python train.py --n_layer=14 --head_dim=64 --d_mlp=1536 --parallel_block=false --init_std_qkv=0.0299 --lr=0.00511 --z_loss=1e-05
Each number is 200 + 20 x the weight over its row's rms, rounded and kept within 0 to 999. Layers, rows and columns count from 0. The size before them is the row's rms in percent of the matrix's.

# down: layer 11 MLP down (transposed), 1536x256, rms 0.122, rows 831-843, columns 128-255
# up: layer 11 MLP up, 1536x256, rms 0.117, rows 832-843, columns 128-255
down831,093,177,234,249,203,168,210,207,214,219,192,175,174,185,204,204,206,195,176,182,202,190,164,226,191,176,205,188,191,198,167,234,190,225,205,227,182,196,177,200,186,206,217,208,198,193,184,203,223,175,204,218,205,191,236,210,197,153,203,223,234,194,208,187,229,170,191,187,223,211,200,184,192,192,190,202,217,247,176,143,208,210,186,211,179,173,220,206,196,205,230,225,185,240,158,198,191,187,208,241,220,206,178,203,214,186,181,174,219,191,223,201,207,219,172,167,181,202,196,226,227,209,190,217,174,207,198,185,170
up832,099,184,199,220,198,199,178,184,194,213,203,146,213,227,209,194,194,206,200,212,168,199,210,216,187,207,153,188,179,167,195,222,195,198,225,165,210,215,225,192,215,191,218,191,157,187,188,186,222,182,190,218,196,183,237,216,186,198,178,199,198,144,194,173,174,198,195,193,193,208,174,202,231,217,233,211,193,195,215,220,209,204,197,155,213,162,203,208,191,198,173,200,194,198,219,182,193,212,189,218,184,208,212,190,221,160,204,228,170,199,179,191,178,230,177,177,229,186,253,176,217,174,223,239,223,197,199,232,170
down832,106,219,212,234,191,236,166,190,219,195,197,229,235,203,163,160,206,214,169,234,197,214,217,208,206,209,165,183,197,185,193,177,197,220,175,210,176,172,207,228,193,190,206,198,226,221,208,169,216,214,187,225,184,195,208,225,171,203,185,237,226,244,212,204,214,188,193,179,197,175,206,244,210,201,183,167,223,200,193,214,208,202,177,175,195,205,207,200,202,202,194,215,197,183,224,199,174,223,233,188,191,187,189,207,180,162,194,226,183,200,180,145,193,175,177,222,187,197,214,211,230,192,218,218,196,170,217,201,210
up833,105,218,169,206,193,171,196,224,236,235,191,199,194,178,201,172,236,181,181,187,202,195,177,224,220,185,200,206,179,227,203,184,225,198,216,235,191,207,187,208,184,180,184,154,214,196,217,228,206,197,197,212,238,211,211,205,196,218,185,218,216,171,182,201,180,233,209,205,214,202,217,215,171,184,193,215,195,230,189,209,220,212,226,212,206,241,213,190,217,195,205,205,234,199,208,218,182,184,163,200,158,200,173,170,192,174,246,228,194,181,227,202,193,246,200,186,215,221,193,218,240,235,150,228,205,192,210,209,168
down833,103,209,161,205,196,201,212,156,241,137,190,198,203,235,199,158,205,225,156,200,230,173,192,205,202,204,228,175,190,170,219,191,211,210,178,204,170,211,186,200,229,211,227,187,191,196,150,187,204,170,209,182,206,197,175,185,212,231,199,205,202,204,203,195,195,181,200,178,207,200,178,203,212,222,204,219,201,226,208,165,198,219,228,164,186,190,213,233,184,205,208,211,220,206,215,200,188,226,194,198,251,224,199,160,212,175,231,205,199,199,180,191,159,217,167,210,194,216,203,208,221,219,219,228,188,219,217,169,179
up834,099,191,160,213,174,193,200,204,175,221,209,187,224,194,193,198,218,184,201,155,201,188,182,232,204,206,178,197,189,242,175,184,191,188,190,204,209,188,181,219,177,177,212,192,201,206,241,211,175,232,172,215,197,215,217,235,213,186,208,173,209,173,161,200,199,171,209,192,186,172,194,190,185,173,208,210,187,186,194,163,160,198,188,198,206,226,220,205,222,174,168,207,178,203,204,191,198,182,202,234,203,196,180,201,216,206,199,207,185,164,195,191,191,212,278,185,183,176,184,202,189,186,202,185,226,213,181,212,141
down834,105,188,177,170,184,188,196,232,181,173,203,212,200,221,212,170,170,220,221,203,190,236,226,169,198,210,220,174,205,240,194,205,255,214,213,173,203,193,225,198,222,206,193,201,191,213,188,213,178,215,215,204,213,213,196,211,209,179,195,200,210,208,242,189,215,220,212,204,208,161,204,204,185,184,196,221,239,189,222,237,157,216,190,215,181,189,198,197,199,207,184,200,192,213,233,185,187,217,206,205,259,181,181,219,172,226,220,197,194,202,197,191,229,178,198,191,203,171,211,231,193,219,184,200,182,182,183,199,230
up835,094,200,214,212,169,203,178,167,219,196,241,162,225,218,185,223,203,218,200,206,178,187,213,190,203,181,204,212,211,230,188,212,176,230,238,159,165,212,221,204,191,189,192,208,201,212,177,219,208,216,174,212,188,204,204,188,173,207,199,194,199,218,205,217,216,205,210,178,207,209,185,186,226,190,194,141,206,226,204,229,186,213,215,188,177,213,181,218,223,214,185,189,234,244,203,172,213,199,173,197,223,199,215,210,204,215,173,178,208,174,202,184,183,218,180,162,196,182,166,186,211,221,195,224,174,192,213,187,165
down835,087,184,182,196,222,152,183,189,162,207,202,211,193,198,178,178,151,236,210,178,181,202,189,225,178,241,196,222,186,200,212,197,206,204,196,190,248,199,177,212,196,195,205,192,194,211,221,215,198,189,239,207,232,164,164,200,197,176,212,167,196,176,189,173,196,203,195,212,171,216,181,185,167,220,223,217,209,207,217,202,193,204,244,180,195,196,229,181,175,233,229,207,195,228,173,221,167,196,237,200,217,196,208,145,213,190,203,205,166,194,192,190,211,233,219,200,186,197,211,176,200,179,208,192,195,233,193,202,199
up836,100,173,194,203,212,218,222,166,183,181,180,212,180,162,212,219,197,216,216,168,175,217,203,187,172,230,218,206,163,196,177,201,218,209,199,174,208,199,206,203,183,154,185,161,218,170,208,196,211,196,206,153,220,211,207,191,230,199,222,212,188,184,182,224,191,203,213,191,178,220,186,218,228,204,240,192,169,187,197,200,183,176,203,179,192,201,208,172,199,214,212,225,204,206,216,204,213,195,171,216,207,182,194,174,217,186,196,220,193,202,192,229,198,217,209,194,216,210,202,207,145,150,205,251,199,205,203,176,185
down836,105,183,205,197,189,206,197,172,204,195,229,187,234,189,179,173,176,215,237,219,205,193,240,205,198,200,176,203,206,218,192,199,190,217,185,211,174,202,214,215,206,215,211,206,156,208,197,181,208,211,204,236,203,208,213,221,214,184,190,165,204,218,220,202,173,198,175,193,190,230,191,183,186,191,199,205,230,199,196,202,179,185,207,203,181,197,187,214,222,226,200,184,201,154,223,191,217,215,211,203,212,224,206,208,220,183,199,202,164,209,221,164,248,206,251,138,196,220,190,217,190,155,193,190,209,192,198,184,185
up837,101,223,168,242,201,165,229,208,189,183,167,201,168,197,205,221,213,188,201,175,185,189,202,228,207,180,222,161,193,179,190,183,191,195,236,170,251,240,172,205,240,187,198,181,202,223,229,206,224,214,189,206,210,193,190,178,167,206,216,236,203,204,178,177,193,167,187,212,208,213,212,224,184,193,203,214,176,226,161,198,232,213,172,235,173,216,208,223,203,197,210,194,195,218,174,207,186,220,204,226,207,184,195,202,176,213,180,180,217,204,202,203,193,179,236,187,223,201,198,165,183,210,215,194,174,130,184,194,217
down837,104,181,188,211,230,183,239,230,169,200,183,239,187,170,197,191,213,231,215,212,172,210,184,202,188,187,185,190,216,241,220,225,195,215,192,181,219,187,167,218,208,214,170,203,188,200,197,226,225,201,225,186,202,175,214,234,212,186,183,201,187,202,195,219,203,201,185,210,212,187,245,194,154,186,195,177,212,203,219,200,205,215,191,185,198,230,214,209,194,208,206,201,178,207,195,207,200,210,209,222,137,170,208,184,190,221,209,213,210,173,147,198,244,226,193,206,207,186,211,242,199,204,241,202,184,183,205,169,211
up838,101,194,184,180,214,191,171,225,216,207,192,229,196,183,214,191,198,172,206,175,182,195,159,197,195,173,220,163,191,196,203,172,214,228,211,212,170,223,181,187,251,187,224,226,215,190,169,224,153,224,176,172,176,213,214,201,217,198,187,199,176,225,187,172,191,217,219,218,202,182,189,182,179,232,197,186,196,198,225,177,212,162,186,189,205,220,160,202,200,172,191,237,213,194,220,203,200,189,214,214,181,201,219,200,194,166,200,155,204,215,195,205,194,190,202,208,227,218,221,212,213,241,208,226,179,204,190,225,211
down838,096,173,193,183,177,205,171,197,173,197,201,216,152,218,180,208,193,191,224,154,216,220,166,193,212,213,199,196,177,218,145,181,166,196,186,187,188,217,195,182,211,222,183,176,229,213,221,239,171,194,192,199,187,165,217,181,184,230,200,230,190,222,203,220,215,233,202,177,174,189,194,202,197,181,204,225,204,210,234,223,161,164,204,210,180,229,176,199,166,203,216,186,171,189,221,228,192,193,207,218,184,202,226,197,197,162,201,190,171,208,176,216,174,182,174,187,201,222,223,223,186,205,221,176,166,200,209,185,232
up839,101,231,205,178,185,194,223,213,153,228,201,224,202,236,199,187,222,188,190,222,201,189,181,161,192,223,178,206,207,208,182,194,187,203,200,204,194,224,204,190,179,159,155,195,253,207,201,183,200,207,237,177,185,196,183,189,184,175,182,161,191,201,218,224,201,242,223,179,198,209,216,184,217,195,194,184,170,181,213,184,195,200,192,208,152,197,206,182,193,207,189,202,192,186,202,181,233,193,217,214,179,223,228,167,190,209,157,193,202,202,201,197,184,221,188,191,200,196,203,216,188,168,208,200,204,239,235,203,192
down839,098,184,179,183,205,217,189,195,211,176,216,186,165,189,180,201,199,185,156,151,198,211,164,209,205,199,218,158,190,200,159,249,165,165,203,206,197,203,213,217,193,196,189,182,204,162,227,169,170,214,193,176,221,207,216,198,239,148,189,191,179,238,239,209,200,168,205,224,191,185,165,213,170,198,221,194,185,224,192,204,233,192,237,241,179,209,196,180,155,171,189,203,181,176,223,208,197,191,208,203,211,179,209,186,217,193,195,188,215,182,209,144,211,196,184,214,185,190,211,204,191,190,185,214,221,195,201,183,195
up840,104,189,225,204,192,198,221,218,190,216,191,200,177,221,188,190,191,212,228,202,194,210,208,205,148,228,190,224,213,200,177,179,220,197,199,214,184,207,179,205,231,198,248,204,225,176,194,184,197,214,165,241,200,211,211,187,201,172,194,187,225,177,152,200,203,234,220,220,221,207,212,191,225,186,224,189,228,246,213,196,178,207,217,211,197,201,185,192,168,218,156,246,215,181,238,193,193,220,188,220,178,223,185,215,188,215,209,212,189,212,190,189,203,203,187,187,194,204,216,195,180,197,225,216,185,216,174,218,207
down840,102,197,223,204,234,229,208,229,252,203,177,201,194,215,200,178,258,233,206,206,232,206,217,203,184,203,239,188,216,206,194,175,218,167,190,208,201,230,187,176,202,201,169,179,222,202,200,233,198,229,175,194,199,196,197,181,201,197,190,187,241,193,207,222,236,203,233,203,230,204,202,200,222,195,231,208,184,233,186,179,172,181,226,183,198,221,215,194,193,212,179,216,184,165,211,179,161,197,225,188,213,203,201,216,188,239,189,205,181,211,183,187,217,210,195,180,185,194,210,205,194,209,226,237,220,175,146,180,207
up841,100,202,166,227,211,198,180,164,183,206,209,212,195,204,217,207,208,199,203,201,222,204,191,195,221,177,220,189,218,208,230,181,186,232,230,206,196,216,180,167,188,159,196,224,195,191,197,175,216,212,221,199,208,197,243,197,183,204,194,179,196,176,211,199,215,258,190,180,188,258,221,191,179,203,208,184,205,223,197,196,165,252,194,206,169,190,182,200,225,221,203,218,217,184,210,194,219,219,207,192,164,231,190,193,205,195,209,197,194,203,226,229,222,227,217,204,176,180,220,187,207,234,218,188,201,192,187,208,207
down841,103,201,201,192,195,185,197,178,220,210,207,232,224,165,219,212,242,234,218,208,206,204,177,205,208,214,191,221,191,184,211,183,229,209,200,213,231,176,192,216,191,207,179,201,229,240,199,264,187,192,168,203,182,200,176,194,202,206,203,182,209,165,228,228,198,188,197,186,250,197,178,203,171,218,185,230,222,201,181,200,223,199,182,202,189,229,209,197,191,194,203,209,242,191,179,199,213,187,198,224,230,208,169,217,177,210,197,226,202,210,198,174,142,188,212,186,194,223,222,214,201,181,171,190,184,195,233,212,189
up842,095,219,201,169,188,214,168,228,192,227,193,168,203,200,211,219,208,178,193,222,191,206,225,229,183,201,166,184,200,206,229,205,199,192,206,210,180,236,199,190,206,189,166,186,192,188,190,215,182,205,212,228,219,200,205,168,206,192,178,190,162,221,214,190,198,183,215,206,193,185,195,169,231,174,173,182,212,219,174,188,238,221,204,198,222,188,161,202,224,184,209,207,177,176,212,217,194,242,187,171,233,207,187,169,206,191,172,191,168,192,196,164,200,169,176,250,180,226,204,212,196,225,237,206,209,186,193,188,191
down842,104,200,197,180,192,225,214,215,205,195,210,195,171,205,220,199,204,202,223,227,212,213,209,205,195,200,227,185,202,225,199,192,215,202,192,207,206,191,188,198,179,218,227,200,226,222,181,182,204,208,207,237,198,219,196,171,178,178,209,197,226,190,209,244,177,188,189,189,205,185,226,224,156,210,175,195,254,186,189,227,191,198,189,233,173,197,213,224,203,216,216,172,190,223,214,223,190,184,198,219,241,221,219,179,199,190,214,220,181,193,200,205,201,246,204,160,214,193,193,229,214,199,195,206,198,193,216,161,223
up843,102,226,227,243,186,223,195,190,206,162,224,218,187,185,197,179,213,217,191,241,203,218,180,207,185,161,202,181,232,201,205,222,217,216,237,186,221,225,145,166,217,194,183,203,202,244,183,179,191,224,229,203,224,217,166,196,201,206,217,198,184,194,205,169,193,187,212,227,193,176,226,166,187,194,234,172,200,202,184,221,205,194,202,209,221,179,242,206,181,215,184,213,226,199,163,221,187,244,185,187,201,222,194,198,194,185,213,202,201,207,211,169,171,192,181,204,188,238,205,165,200,198,204,185,198,181,216,195,216
down843,090,218,222,184,187,190,223,249,189,216,186,203,227,198,197,224,193,208,201,215,201,159,198,217,173,203,173,195,198,180,179,188,183,200,180,191,195,211,223,182,183,193,206,246,169,205,227,213,172,208,207,178,229,202,179,177,187,178,192,197,204,215,215,192,175,218,192,167,209,226,200,215,203,166,179,192,198,237,193,194,261,179,151,185,202,221,156,200,193,208,203,193,150,197,208,210,224,211,215,205,222,183,189,232,213,213,213,213,182,141,193,195,228,195,179,209,225,175,168,205,206,198,206,205,185,189,172,205,183